Part of a small language model's weights.
Size: MLP 512 quick GELU, 4.02M parameters.
Architecture: learned positions, attention and MLP in parallel.
Each number is 500 + 40 x the weight over its row's rms, rounded and kept within 0 to 999. Layers, rows and columns count from 0. Numbers have three digits each. The size before them is the row's rms in percent of the matrix's.

# down: layer 5 MLP down (transposed), 512x128, rms 0.0808, rows 24-76, columns 0-127
# up: layer 5 MLP up, 512x128, rms 0.0804, rows 25-76, columns 0-127
down24 100:548535461479547585428459486515508604520571548443514492509479566473461578452554505503479481481490439469461538534547538476483562504563478521484497494516594510509490507527450465534488522451483502470465534438481464444472484537594514491522536482528581506532485490420562533508482469483607479537502464571478571534545451544503490477557492509505469478527523423480476510544493506513511531513447
up25 101:459439485529459515485574428483520527502472438564425594456525490494478539508552517421493482524519492469442544514482508438516503411505444507551534511459453522488529485445515536500449469478504515579489475510474531463508491491509476468490489433558468508511495517495498534533528489539582475470641484526506531458567571480489476594441473499465575512478523503458538496556472485529522485464571
down25 096:505540443528528452461564519505431466546506504555539514442443482530491481476465557432465530480510565483454459527468503478476444489485515494474527474462561466540536514425561553532471473568463452500532517495548520478456561480494465576431569479433494562463459576550450497573547525551447548443447496475514493477504496545531512444450512461462497426521545424528472527473498469502505505565521
up26 099:486388541426462498461523525451529565434579448508530577479527441563550506480517452513519502521533512505520524449469443494499519473469494440561497486469468527503540450486507523489443515500555491546586583537469469530518511423439537501447467530502515531543412483429475480494409541472505496458425445523456494458454450453495487517468520530481520556508507467492512476525443476504531532443518
down26 113:487376537487450534493567527475465509449483473554501506487483498504500463549415503538491482511481491537507476508468467584420423447514495523419593491526474586495444506497482511491467553520538502465581485493414524405546537549500484468498457465453528529470543485513489501425499536531447573486458532490525480523478510498510462524434516544529419521545467486492509490484562540494538518507433
up27 110:461556556521490461521418457526493533491498494507526540463545458433485478488534517518443491419529547553476498516527418496462504418478551531608525474528427482496504518475468469464451572530370491459477472470584506511506523505485469514582519483491482523531487513529511501491535468437469532534437496596514553484492509539521545524529499509541524558552513532537458516505548528433571458535502
down27 107:484500481444532483562490435521527532534488484459428587488538493504508467512484460609470439421453537569475538546492427511447515565461500544514540522509501521523439394519495514439505452480476487537530502479466491499526499478523494471460495559525501484476561559497474467454471566488471485493612507583484526470455566463514502519507485541536520482459502479522491421508557513500570454463579
up28 085:515495484478582488466531564577464438513427611514536506448454506537572490431538535493501447489542538604513544513504477488505534505488455492515451513513509453474521518561469504458485472435507486514521575512504505466466519436520502528529564470442429628520485454542460520501499459549478581532529511506500545543486527501454496523452551518498505443532487439482518490419551479505475551505505
down28 089:520514543492470512516470499456447516514539488438500429584576546506565503517415551538397525529520470439494528550455517484477434458517533529556507498472508501556463523476477430481463556421429470506470467493512433495469496496472427502444418519505482445489492529469510509485499523521428472481493471416540525548480543446553504453495529561433522446544493511529511538505448537414508530497491
up29 078:467442505455410444511466435496475495445469508540460464463472508460580526485513513464499500483469486439514437413429502417445497471492515467400526451508483523485495494499518414409566551543496560465532461562493427516492530412531528536472517456542540476493490552486506531515488483486502483507460516504462463544509536528454553474518524554513504458542481533535522426561465546556450494477462
down29 066:530530465593558566518536507533556528559543506468547558521542489552541458489467481498542556466519514581537510552515465603582498520529486509510425511502518475553515523588455544533501555502554545525475518471521530503525443523531473454531499546550511524542473490560521479518540453523531554500544537536562507497548514501539522605574421498524461536456482536514517519485514522482522593513494
up30 091:504505419520514476573564482495501497514506479477559566514559491449533502539537548493484488573512395524489496551509496489489573521480537474461490579522462445461464592569482500414510478470477503536520499504453548503472468532446449512536500504546473525463488550548479491566591604445471551512463480498559445577507482502525556518504481542543463509561479480505460473463473571517471464522501
down30 097:526511455532548536497543533553501522587512537514439459436501569457494449482507532456456504484446548539544483557440422435409433506549522502522588533492518586512532463508479482506478459502589481474535549490582508502471481492495527554474567503504500469508479529544509504490510475495549475483455561384454505575467474518478477508524462525424432455567512496524476515511481478497495550527494
up31 106:476503510603460469514446493549461496540490543574555471515506494482490603539518525503486535531512491442448501531507541510487509486432489536465487449472407525468408525414445485474546486542434511426471468461546432435485502503482471556514492579472491432443503572435502570560488534519508508426478473494523465488510498497491503555457456476498491472486512527507489424421488523536481494547521
down31 092:469514433499571559459534407542554514494526457453435508447489489575489420432509567498500501512409452546449535492507513485500513541495493491508458573524574543466491494493530501513537543506552409562521520569456427505499428462491462555491504546521495506480444472497537453436436453496507473580540510492527504540527494494402519506479540447485447470496469474482520545538524504531473491533469
up32 115:491605462468507466505447545456505457471507461459521483475535446471477455537565595470506472515481490467510537606505526510534499496503489506578525598464549516501569487531470469461505460519461463616471498516508487453509540469507530492543524398521507473451576506456586541455454524482510474510456471481512557482552533468538510504543553455451480504504464449507503501531537484518495526504605
down32 106:472520512538443523542469457505498526489506527501530465519499497549540486543532414454480443544462439520541516528487565504525579483542457555416454447507561481458451524562484431555450499496454559431501548505511514535598471498482484510536491472466544542468531499536536507498485497528459474534529477484447502515466454492442459534512506490458566480415541455463438567503581600489515478429480
up33 110:488454577474487582476495486442552506472472449498489512468527481457544540522536576524477519554480516501512490518541474526533501567484545490500484475413498526525457462493475514525515557461601554493564540515476445538487586509498483458503543460475448467506569534481624522570474504518529492483489454463525508454429459472495481540453482475429465570540442522496576450514451461534438496537468
down33 115:573505497529511510465526506458493457510524451536531492487523517499586449484493516480489496599513489526520477502546496562483484582515518547453542509455425530560482497495508581562422560430480442560506500539424495572572502479431508516493500491564471482499529484483601488592492473483531511515522555528491419443524523531536500498427487506545485520564411472503527541518481556468495476468491
up34 087:423568459504485430510580534517497554512462507541532518411473492506524526493524595535519506450493544497535478478482508498532534507517493521469510417499499537607613493471500554498535428525506526512504512591534463465526507469438464481457474489517480431514474479486438549488493504501506526542421567472494509433437512424531528561447488482485515536543416509528493539461502427486451500503488
down34 105:536488560474555446521480425574441421558484512510457453483464444516509534534468526481485483546509526512471490466493453460458567611563555475525510528557480507443491506459526483460474488541485476560500491543503502528435559461534481467559515462523513464444519556511491505496458513453539525473507447503443506465523560508440556523559526538498425516436526462434598473552532529537464453549496
up35 107:531490466567520568530515475548506466490496521471545492513499453465501507485548558541522486483499458550529526404507564541527526546503492433491555514489531510461439525509502525511569526548511447566493448467531447445539491496463519456487585483522524506489483405513508497526463470507453527473468474463589449569440472481482515456485466474474447502529468486458524521468436556643407502460535
down35 111:523566519553470579553491493516549502496511507487488441561519493557495476483498471564514593466512502500485473457444553407515537502511513472415463599476461520476525463531462508485505506472521468580487398505555446410448514496473505522586478490511531489584489509519441482507495576553504532547537531560520474471445437451493535467484495479496467443496508465468463411455520527491468503490496
up36 103:494606493481493486435516481451496531477505490502459438501463529519512533437535495505499539505479448534460494500507610518505528495428439492523585542496412526506556519533510453449558486463493448495452532437529413514496555531523506486491505494526466528502550478526452591439478455423496534538470462484538474505520559470478501550538504478592525546587489484499551510524580461562492504553525
down36 096:497455545513517463415530426542497528469559468488502500512444461521511516511479548441536442529511501469625520514496394508476478535550526477509505522471506576416416434507455496545554550471443539517456442480485527530514487541476495527493474379513423496489479512460542486485516476511510488413463422466515453524503473473454445462493469520567461472459483543553522492486497491479468506490536
up37 108:484462472455435534608433514500496482557473441559489485520495498417397498536511413474461479565489442456429481509495518508509519455490465490537468516576497533514530521527508544449549503508514519519540439491495477447500517553503460404559474472467444505508494524532451452542495564507475549446569575485498503509533489505572496516525457449463522548438437511528531490477584512505497548481536
down37 107:497475459453532454523509467595499508519504507531510528470529499514429529483576426373498456540526458538518485519480459411456499571519542492549478509573476492477529514519543517464545464458551501480508525522559510503425470497504564433483475505523500477548527570507502494504512502473481423440495569486485508510602464598467539505487470459489514447533474467541451433479508488488483566519574
up38 099:493500505490499501581441434426394557503458461535552552488531501513485482535547504535395544455469526490509461461503503423514519530563518510477561564450502552434503560497487510547457531484530530455495454445565491476524514470555530526478504472499493529522539497465529541438552587574536505493507466551541496481463491514492477434475530482496557485480569533535501453572466492581470439506527
down38 095:474556473490528463488586550605501561563513511549455488533446475529585510490408476467592525565474488485530504536573537622534493480459478514546511536495498501480468454517523557456476468526525509466566589535525471496526504459533490517528525508493536469494485499495490530473388460516506548497574560449524465514476549514512479516566467504480519521521429512442532473486533492453509494475461
up39 102:483497537499450464490508530517590520597501493493541551499488437508466492499507399454494520477495421490568576492491487587495513531530509460537521501460513552447528431488482502532461469482414583549527500413545557548565535506529494439532411429498498547519463510521484495519460524522485537550526528537520503504516483446561481505436487507438494491451508476459527460520534492604483465476482
down39 096:526455497493484415563537467568489542509516464553552495504464460558535511484518509438464503504475487498458562511514535557510566569519517561482602476466521515529517465497491533538482511540457566486500630500455574487444473572556514530513503463531490522453599529520402508493513515527494518465504540532573470489498424548434497495467477575470512468446544512524543509506469503536460528516502
up40 089:479612523535564577493534524519517476522515500491520543495453518491425518440495496519469503557505504463448524502480524473444453610520473396562491474488515553502584511502492486459516474494491549496504499462574519434463520510605577445502548463427469505555506504529433560523502456512542447522464528435560569489545504536534491506496499530551497515541507463434464503476540476506455472507479
down40 100:585522511498468590510510509471519487481449463482531478508475554531496522505542460508446512494501435508510481465431453540504538577516528531515476506473515569456461583459534507552526533504510570589494527438562486487420474546541528523437560520513465513507412507521521483515509518527565480476475442561474493529476530501396486536475569516494463434457479466498528598502542510555459567539477
up41 100:492572447433464558466558518465476442529520459485495504553517510591552530494518461510551455600528488526500501502509559474486494497529516453520472582539489477479469549482476530451525479509427452535470503416535478568443534479588567451495468510515501502540543507445513463483529492575533529553563471460562507481508467513457493436497439493474479468491508503470477509454550498571433483517398
down41 084:472440578512567426534510476572475401486474550572496495451478532397432499549509490507460574561498502464487514466465505477448517538522508494480537443537497455530533498512476479530514511425537471506540480528499527492507556536476549479559552504420531542472511497569451469522548477492464456450519482521538551451496548517450426483505512482546523480412502499498481568569462565476557518514532
up42 099:554472530509564447558500473490484422499531498425497503511490455508531534540476474553510480475463550499549433461535574520512438407551451438519507521467515548528493456523516467420574465527503442504501483484606541527531513445488522490487456507438495488460474494555466503459456498517500500524456601544489531487491510461544530554489493449481562529488497602459613500509456485545469517497511
down42 102:576495552491472463481488458475522480491515504479485461457520472506529566503445385538501502432518575423540429625483487476504507501483440501576498454486536442516545467456512493491538474540479510432468475494508463508490482457536439479469464512480436427501529464500486563513478532542469484566485567471471492508556586451536479488445420509513472489543467515513531574528472428514509489556531
up43 069:420440598425451547527446409440529542451476495426471444463536482473481429547466488486481529491490458490475429483461465473486489538529473532489460538430494505518544516531411406432528507510528501516508504508490522506468510480541484500515432451505443472528467562553481517533488469463477528537472520520572467523522514493514502496563510418566486527534445504540469548541557449505564469481534
down43 064:525496458527538513492486510500527407454541469463514507512499419523552513502445517508421569556487539538539451542457573487526456441468465543515439514538537520562454535481478519498580523553496538537502428531493435437526528452465531511499481432520489446446511495451555448446482517529522460441500555519505472596494500595524518489492468516556468565525493493454482526511546457514460567558478
up44 107:527579508530544454552494494521542445478418541543507515513456502533543569464508438472521540457480493561447433550466484547513489503444453462498481546456522559531493516569503590460504575476572473476516491496418441547515515487534445539476574511488522505524506491476534489566489532503527501528513518470518474514456554451470509532511599437506486547479488492471520472454504489538433632496476
down44 095:463537613462472497516490515463406474473506554556488525478526543491530583499480432438533463526522528599529506563507567460494522442534481517512456508477510438519536461540503492525525548525489528435566494491398535502499466558545589532487403539581508490479499512505482485505476510532525492480514443543521436501470507427582495542469454551513546501504498500468548456468527520498493510488552
up45 117:549447498512477464463498547492507540484521492522438458484479457521542449437510519503555537563436505503502440547535463505542484507506429467471507484495519501486496546567503462460568501500581486559590472487524524475546562513477540481453513443502556523507409426464491564503455533491460580459528553469470449486531546547489530526447556510508567523537528463446565473516534462514598562527453
down45 101:425507487475486480454498476461528473495538508486508421536506561502542541409597468516498520553493534490493504523464389469502518429513491505503500469572454522501404562557497471473512533514522453561545467502521590516507498476512445444460560438503535465535522541456447559511474529447555457540468519546458447486513499577509560440542518499491475463503470447493513466479412533526530515536525
up46 103:454466488522510487554540491391535439499490569483504445497514405461488528548427561576456515517448466546482432515521518528536535536475482502459468490542504448493479483496534488474492521487502508504529532540550459496617505482528555453484478494477445583517478534512499439467483568510472515505491548490501501477506564498586524393498484555574575518501563485501534437475518481541489503535433
down46 091:521542431525513567478506493464511487514489586540546463508510515497487567529475452506534524463541458533523495527518375485451476472491509457519493567504496514429537554562490466481488450533479502431559461508504498481462457547528457538472531572506506534478526582523479542525554556493509527467523448577507556509566505530503453529535466560465561438504566562583506545523454573500494433527514
up47 095:454600509520472499437493510487520500539451543460458498559504556467480422532532516579480505511500478522518487477449477489464513523469546456495540483567411514489586471577553431536542501491452514512492488523499465483495514544467439499460519461480455536487490582486495554427600455447444555492488451513532587531502517476469534423568537521505501439549552486459479487497470530487489440528545
down47 091:486452452499567440540498484516546433468537494493507469465461542492480581462458512520511430545510480483518481525537536528492488391527480549528480503530541528530448476502479521465428524454416545538521513473525566496484450470447539466508485552457534509465510464522505419507476470440503429460491525475505437469491525496428520543464407526508474535437490540447447478444389545429524487456507
up48 095:460469531575578505496520399512532478585466476559490470609532445521488558534483476517524474558517565496462514487495534483444476548476500519471519419485465525572513518494490511511527501494425484481420487402518480490499531517491468585532471527466524504495536571492474432535563421497481505507470541549475473482514569481507476466525524500578501475492489573423477549497458523532456486510555
down48 097:470494494514516517492379453468518557505545540489526458445529470518571521458617520506489483520577442440491502490502427575525552510487486503426450558529511509497490492508485451537507490480527603459521480508486449456485437544505495493539532424522462472490455489483540523502501571524602468476495480524514497455496479530506493530445449438487518501474489445523522585503500388503556473527500
up49 099:518463561457454519444520464433527586469522536497439465521481534520534485568501521476464595521473496476533466504506494508488486506558543527536482475465502534501510523442476537449651540551467495490523468444513458458455524558504483526509478460490526489541439606517462480456524493501524595497547495494456472434456493482514460471490493443479472558535511455448524481537521430426455453445477
down49 102:518560524555502441526540500457501516551474443534516514462571486533434408486502474526550537507493546567546553505483512450516521476397410480506481546529440508581490510492457447523471488543420521465483446531529492477492509494391518428481431463539506518437461507502535500502531475500474501475570460567442503487558479536488518497473464492504496529509520541489486460539517582546539556577530
up50 104:485510460527480534506495481512580470528486529495494534557560492507378523473586510557574495556508448472448484533403505537574489567473457452439486490496537467560521415477494480534518520508447505534499446467492472428493535526508487459527452429496500495495515496510549510493444496538482526496530480491458537517484430478547432483517512548444566525491508508581556447550467556517502521569426
down50 097:550492540493460434486427476462457538458561531538514530535501538470530482522533601541465499447521440565453502434423547480505502503477436469500484464424506500478505529485496476515468491519428498470482502550473448488501470482495513507514545536441511549457463504530531527444557514580475536518495492492429437455450511398521456507457544507448528603497555523465520564507467497516479559521411
up51 106:515517545553424539518537459577531459502422482439459430498580484526501492505478487428480489498489485540514560484520513442516502418452520526486489471559469502516404557551427469450540459561520497459510488494477534497565471508499498551492411531561489535493535571553447525402515559482504517465539564480470462494529539495565524436559466520506523530498566508544483480523521508514490519463557
down51 100:459521455557482557522540494497556511568533540490481432529561576433555526537519511525458502397459473506528430496485538525476510482472526483528528466418522547466528480524480506506540517545505494494460468464490453481465459443574448559508506513428659543528478465489536526519495535445486557505509550524460495481450502405500507506469548461471493472532515481509519471538523449529448470438467
up52 095:492519568537472537488510570475463521519551468467539578433518443536573560454529476540559552470544455520475526487448500518403472541491457465521476464482494450520455455475534483526562492470581466540460493467558542527593492465509542513437556505488496472506518479491506522485513442530516509487464501497487521465513485489510437551528504480463496466520493530430458499525478453479588452552355
down52 098:501482551543492447472552512498438543488480471496518466466513486512459550583487455560508511516521526478552536513519430505463571598453580556539485497497463521436522554486494524433500551521507527500521498518539448479569457575510510480465533452470456433548546534572466513526539531429473533519508505543565512510472519463527616501540530502528556464494467481478494470507438501451476483601557
up53 092:482511550511474463435504464579496484597553470563536483541409539466554468488428453503531538427549466532497516542471496530515458460502486507486479444461575474478504518483434527440504532557517483490493439514473526441574454437462478466529476440544501574464485552552482545485485506526531509558537476462493490427502503487501479521436468474483488494512536517449458412494606452502499500524563
down53 088:421520474545496557426501528430533526487523450471519503488456469563481529455553576464523474529474471539513549532524499556448455475511458487537555439434463462474553448573449455517448426504517488482472533450457530487501460475474516527471553491507619500547515556408508478510542484475510465446472501539517471526523509399478450523482463468481542517529502525542483520406447505441517499499527
up54 102:486495489525448529539559527505491499531508495495483434507546507495505523390580476497509546496499494515513520511491507505570486591473553420480499518440558502472496465545478566445477454506525511427505515494497558560494534437481454528490413475573438516533548499519492533463428516502555536501557484495511485491504543498497429449519486451488495506488402520485521391498498447550490459522625
down54 097:508556531512535492488524496495508545539434415467540472567567483434474541530509463544527487496501474533514524504566580441516471508512476570467507446477547507555505525514545603580481448541538491455403497483462482540448522487564562464493500454559469460474497548476436513437467497491493495427467513481465470469565535535535495461550518502544483505539519499414548450512501457438445477491546
up55 109:534501522473490476491504512473403458368450501536573574474447528532495497490505462498535546519501474494464469464466478512533566508527473432455583586437453525489527526471471495495515496476476534530541519437480468576518516533500515473412462462564456490543521530558493605547447539471512512526446423531506515496501428499492469469509477525505530541513483519433551469549538471509525458520558
down55 111:497485518548515506495511519552479488507429474536474528492457458501560445443482549511500584501579503608543485471539478472468476435558541456506500503493520466519463468406481488506509507504456523535545503537484456491518610477555549526471467566506537520554511457519488431413488454425479521526453469488482586519506501485493517465466484527521524555525476447522548490466510480403491382500506
up56 088:535538490542507485431523494560439554597515458498526491550506524454460539432481569575529536484474493512553527549456459503505440510445429499537540482491454517527551498513502539536470545520575538432534531488551448502575512503530495478460502483489498483507496543455454530570525516511539484536506496505448545442453581537547486545498500408492487529493440565482478473424481415502440530548457
down56 093:537478479479559528458421489569515420516516487486527499509549387432488485434466471472434585551454476570453528482531465473485491459548533517553527498527540490485448478517547579488427512477462485536443498461463444505487489542537502492487512466547572452497425489470540452556499463533612532527516552539503495470555452546481479493557490456582456499544477486511524508469502505487483507462506
up57 102:493480476508558556418494437419553539508457552465559384490525521487545469503503620540486494549490482465453503581489503490515494505440489453524523523481490470532551521482443543477524493495482499515585458540502484523522530486443483508450567517510463494547537452500600481467517552488610526521571446530500499491495504479543519528447515488518578512497510439526543419441490491513489485505522
down57 100:494542525551444474468500497473529508488486545495551412468464435517430468558526469539493473547541419447475526509430497538486487445481494514481477533585561508496514488506511428545479478520528462505550504508487403480470480540487586552448552517527433524420499481466496451494521442568513532435535474397419481508465497515536450487528531475524484496424445526561494478511518527503557558484502
up58 092:509524514509515537445499475491459495541481492427544507519465446494507507509582567457552473499452564514499521554482481475506538533460516482557441573557561580452565486536481501477473513489523530480559454492487431466467535487495445453555555521544409481504530587459498558486468507458601550575471476410517498522455559514525492466534490472541476541528544422537504515501515478442481506534455
down58 099:589545501534513537483515517414455484529536528567560510415502500479455503551509479493486473563543531415472524436531556496595447511499500614538529454528455503535524493479529501541521477520491514505476523537529476509450466456536503474422517516526479482476509498487538445513464521538521491501490548538433438499472494558494417546500483521473551481488476527526559537385437438558550543496494
up59 116:537580473502474460520501440486496454538483482545545490509441504494491469496581477635492479516561531519522463545500410540496531474465468541531510505483519536614536470492481489453548514561517523435412512518447464554472471505502456396547464447496488438522537482543481445517510427509485509483531449552531573509491522482452468521497520505542477520546436558490495506547525488516543518568478
down59 113:461521495450466534517453519528467512557479610522429458507569543490468493492454491400514519522447408436454510493525513495466484507527483481518513425547533546452560482475526477485494480480458484493499495514510506460457507486580462441545506559437466398511607531545519464419512466485470453513522506546474458539531560493475465475426512488445506496567489459437510449485526465530542482473498
up60 083:444592529550487451526513499494482512460477463479508512517539490441490419509516489521484492454587459571463461574568531471484508533579499510550498461484510486487514493487445492510455446497428539528522525579418543496414528477561512480454505472490557593518501423468515465434473465524468480514482489475453601502492449469539448531574509515571440498476520503539526537541446507497464497514477
down60 072:522441514492448538517509562511465455509578488537526520532488538495501553530505526485420545552446542460567542436503492554535487538501512520493553500518499556462482451486534515434527515504611541524476482535543531524525489527490431517614464498522479483435537541522500521464545484520507445529533526556496492502521540565484520500475428529528491369481449442446520446484522484576507417513513
up61 101:506487475542532484466535575452496496615482485474599492472552511496511525473522517486502464507522419470482475496531554599538462477490491443528455470517510474489488456476459524450524538481469507519524485519491406490487468499438493479456467489460495491554486449527425564576512541486500536383526520470467513547515559515567500508467438562439484518512458518531444456527509414574455478530463
down61 108:461447464474510558486511509493456488517522510514484446530493499545528548468567474495604443508500566419496431463531450555471478538540522446504468540509487511524527443431519459564515453486482508500483504446495550527535498518542515479521480543494496441453506488512433508412536529402439499494492483449510470539494483614486504465503453556571466452559473566536454589482544480525562498522526
up62 108:503531469458517483574533478567510466522440518460495473574538444470496460563556463506531487569527484569458441571547520524537492467478486481495490513467530482475529493475568525513481514408549518447494455490418524475579488489558515441461438524476485561543542440505555473518523521520490472588415558481611530511483477582514489541506507487510521532490474512528461476451464465523490481499424
down62 097:459533544469553499519544541462553513458459474510531455550518500494540484589471521450530513510451613567515495534469503455570507459444504458566463519435427538534502498466502421536525509498522494463488432517502520557534462495436560460449411536511495534453490560471451567574539526539494501527528444421437553486535496538526507480489512544493488493488582531550497538508489480527457535537491
up63 111:536527494516559452425475436522488497485401524535474463461456515522542512501554487496526541524479490443540432615481512523501540556542522487476474515486517511506528415513519533540490511561512482512549514477450441512545459458494505500515557506501480526474522441569549542576501501489520508469479469573521571468526473538491535501521489455543523539534477458481640487517448422498584519507579
down63 108:500572501503536578492512497577459501525524524521501429455504503479455514447545477451537549455532471523436460500515541514387564505472476528480533518495560473494526539529549445504499492532476484446436541478485388491438468627560554459465534546483577553482505515477454525489546491550570500484537498547503517470512527470439505481541480523511493556447513558525506425457505490467502487460481
up64 092:530559441548490551474442553517477456513506503498548487515451471537476531457544520490503499472534492461502510551516466519438502532489521479547545457506557504493488485521505532491535516522476438530514433506531593499509461487507458487510438512549468496530534464508481585587473421555447531559524580560534548485569564555469522480477420474543554534470431484464519490471600531566429555471527
down64 100:506524485520499514479492540526422446451551517510572527471469496542537527522453472516541533533503434527480494497528463492525505452527445518392535542521497496525435454494507582543501533480395475512471515529496499432445519468514464465496411466534551506492578544505434474507460495524519443505620565502525492558474540556506478492463443530528482498491434485541539416468512456544469502562551
up65 104:502525457472474434515462483553496504474493442553466455402491528563513464511510516485560526501432449552536577443470415482539512501444487566492473525538423563607608487524524517494479590406502528530473535499490458561495495414531463465504474450538502500506493450478477507535518548462438479500462520508478490453471493492574534492482495487548478525495459538523457519525560471538513491521497
down65 114:525518523597523455563548545448490529522549524480487517507454570534523534434442518426543498582513490514429548476464555469474462450556558503475440484534523485506503448477496491464451513550467480525468474565474472502439511486552520547502441529519555524478512456452499541489508532455476450527558558493610479533505508466532441550546531467477484486441437488456516423453429509549540476483515
up66 100:502488557461534457443527508543487466510431460446509562509533488531502515469479541487575497421556493476478578530578490447586498565598466489471461492518479418514578470475471518541477510451532467517522559492482449562513506487492551481501554482414518510570471488455495527542493582582524480482490460527541536494461544553487487425442502509478503437523483465495518451488520522479504425540507
down66 099:512526425480502554521486492498516385513453520516490513446521522456437492522391461549450538536511447529503472438465547570489534526468497441527496469490510532520463518526511448490428470502478493463442489606510517521501507525465485540572566495541492515430498524461537498515534418522484463429439522506493526565433471542434492556510505472533518475433538498482472501474532582539448472561468
up67 096:402571472560560454529521520431528516443471481584498519562521432471480539498515550470519558529496550470432511527496455570527485488529513479566492540477606540523504494512535505480481513507486467429542564502501546572510506540529464504559456457449503547472446550472520427511542556468493480502584519449479535454522565477537569445490460474514534459445519524454502488496504443481462487495475
down67 089:477535505477490493552544523604533545531535462510484520438551486540514506496415589582535550459499443497417488503484532422477546480564488451543498538495500563417518544481480503507515538474487451494534485501521501511460525511573482516477558465558562507484498447479469531520413508546517466476535513498459582430514439485461487505531577482554526556525556495485603501497506469523477504536470
up68 087:437521552492489541503517511475414563532472525449495470536567492526505414497506474507508467499556471457449570468554512493532461474518502521504495501456510626527464493556521465532532576485445482550550526529522563442537521495535524493442445468499500543462460441491488475514501490554508563444511520503427480474548489473519428563471531547549473483451432441510604465552516504433524519468512
down68 103:444481432424520506476534482506545486422469448513529485452472433472582514429472504520468570516495513503490492479456472557470475456533545451504561487471476459496591564467557573499501520503522500473503508492498518553546525535492562508491437547492456481506477512629462562423435505425472538538511532510499506533434548528506480479572541475476531538590526465464440501508540499504473486505492
up69 100:510511465489538507496472562509492477524495585540529465562566536467491543509421510447518525478592439428393528549550458497518540521487452435560466469544489552467528500474500491467453424542484488528510486520527431504463494556569532492496515491481455524532448477476505488486450532572522435430515433529533542510466494548522485481529510445577434517501455531479456552469468478485519557535569
down69 102:592583487439543446483450503414521538471511499479534474511517560552500561575446501579516489521486501525499499446526510482497599492495539584462546479477513494557489476507489459515498495475481445517453523442523478478428435480505469497491506455543488472518493514505516567506490489581449501517438450561431496545565481512487537501510451467496435510478504542513459429519521480529498380510424
up70 101:537473448449499515491538484487516498535467459470439539512491469535527492578498546466510438519508563424477480567560463572533545532508448513519435486480474506572394477498440509439559496498458541524542451486427502543499515551491510494585530488466514559481481456549472586478459518514514483461471471552590492548552525499488504518527468422488502571477563498576532473466521564509531517466516
down70 101:455511514441413469549537485490471461497438483481497497480513489490527535519510503555537472545523450470530514523499447583428462578528503435482575494475481489487468461511494509424468529494545489530406498435549529500513535396480469559524525484560524411485560521483534484459457553467556488518471512555470509443500476571494557498509584537516560475549456528463464499516476420543498447533517
up71 107:584482499482451493516577548456378520556507471484480526490473430539503509520495503581494513536523460525560546564436536506471514539523555458511485508525494496539463504448477493493471483544588490478458478469570469542478532480474476500520482502493522576477451540427510500406485545464562560459480444498525500521441520475461448576514530551430492586527524440521545461471444495491509474539529
down71 099:411490503562522525503526470604536493470524474510524551402483465474479514499534483526542529584464531479481450503551482544551451534496549500519489495570540528521520597473514512506483514519437440524481567535504470550539413489459474478536589453507542471488514514509457499521480476467450472537533498456510495518418525545515545512488443523547499466522512512545425518523497479486600527587571
up72 112:486425538477531482486523546491514467451555532493534513509539463470462462503554490480535459581511481477496541473471526496460506503496542444519498478530505476564525471496566508464494515556397515548494570489500510574513460460473502551484469481517438492485476405545431503514475517444507543481521438471486555489472524502440458453413566525524560454489428401458524520497441420510587481552532
down72 095:466579569466519498487525491480460540575512480480536489458535480543539525529478496533528477482581496613510491537567494513543595478526437547451565572480522473475457496571527509483530496470463495462505503511523472491495462555477474459511478549398549504504509506529468553513471511539540540434491484428476554500500430423560470492507509444508482485415457540475526506461598538536487517489547
up73 115:525448452547537495418444511437481485486485481422508553456516553515506450552547482491463506522468447520566536452498508505456443514513578461510415489547458509583501491490523550482489463545503517482466497574482404455500471448578448448450517517487509512564453456509537529523497487570543533463424513530557590516503435546507480525539520533470488467495488509535512476455420498528523519456549
down73 099:484568512534515490491548470534532523502487405536432468519463424566541474513491447520495471510512522473529568585529455539514431562449546571489477468468429549531488455472497504482484456498539515527537548426523576530557457459426503481545511466512467524553468538486428515539499522493454496536542540484463450451474428521480526493451461502481476479527454544501423509475492532517610451530501
up74 089:429464423514523518499537506500443521529508465412472515488488437499551493497533507482467498429478506463453528544438560555550588503496425433463484557476511485517472475551468436433486460468513543540598508530515500454486490535477507494493462401481419464513500540539525545509467522541532494440502481527478541494535493525588570477539470439504593542496489500473546555507528433493518504470533
down74 108:464509455533470431517476539543507456560486578558477502486452456487491439542534504471469595531545526449458511498524446542460422536502545466459501451537518525528536463485465493496461516468494448503422483526543484520569516465543517536516462462564450540531557398565487515522575544523439490519511544459435541513530518559478505464531504508533437481459520481508527574500517434557504479491587
up75 113:531424429519483483493444478511468480509479435542469468439455534569553542520541531484494546512455502471521492478489542560550521424499475442520500573592475554573534488556490483505549468472543452521496490446517507519541579478500537444495518421493416534519458547525475464474495455480476491492510505515567480491491500522495493590495538432486564546443557526444545532500533423504583531501470
down75 106:454467514563502513547523521501497562538509421530497418491473557509498537535392548484547455555467544536459468504465448468466477528518521523485533473500473544435507486466477526495419517491488425542540529492518501478538473507468355542469575471528447488505467559559494522535529529531490489527621527481509524467468539502495467506445482547469453494519503488457503524487485416511524518582447
up76 102:491540462437476534440469468458519538489490491525422583463509488582481484594502589427532535583491485441526455451520507495499472475493495466487515529499485555450442504526543487479570562446471483569548533506488447503516529500502463503482528498448479521498397484516559530500462485454547455443535464567556532526521437500550506516552460464547531523552488529417475546552512501541531522525535
down76 105:546475489552566459508424474498469503521507490489537529462426531457442458483474501542475486496534536510420465487474456442524486492499431436516475535475532454526522478586473490419466527504463445485459516569444454502400469476516484559494528461476443510468458551441504425522473559449472503465494477519508546561562466552585546541505454460480565449436469520515553530485484549499473505548486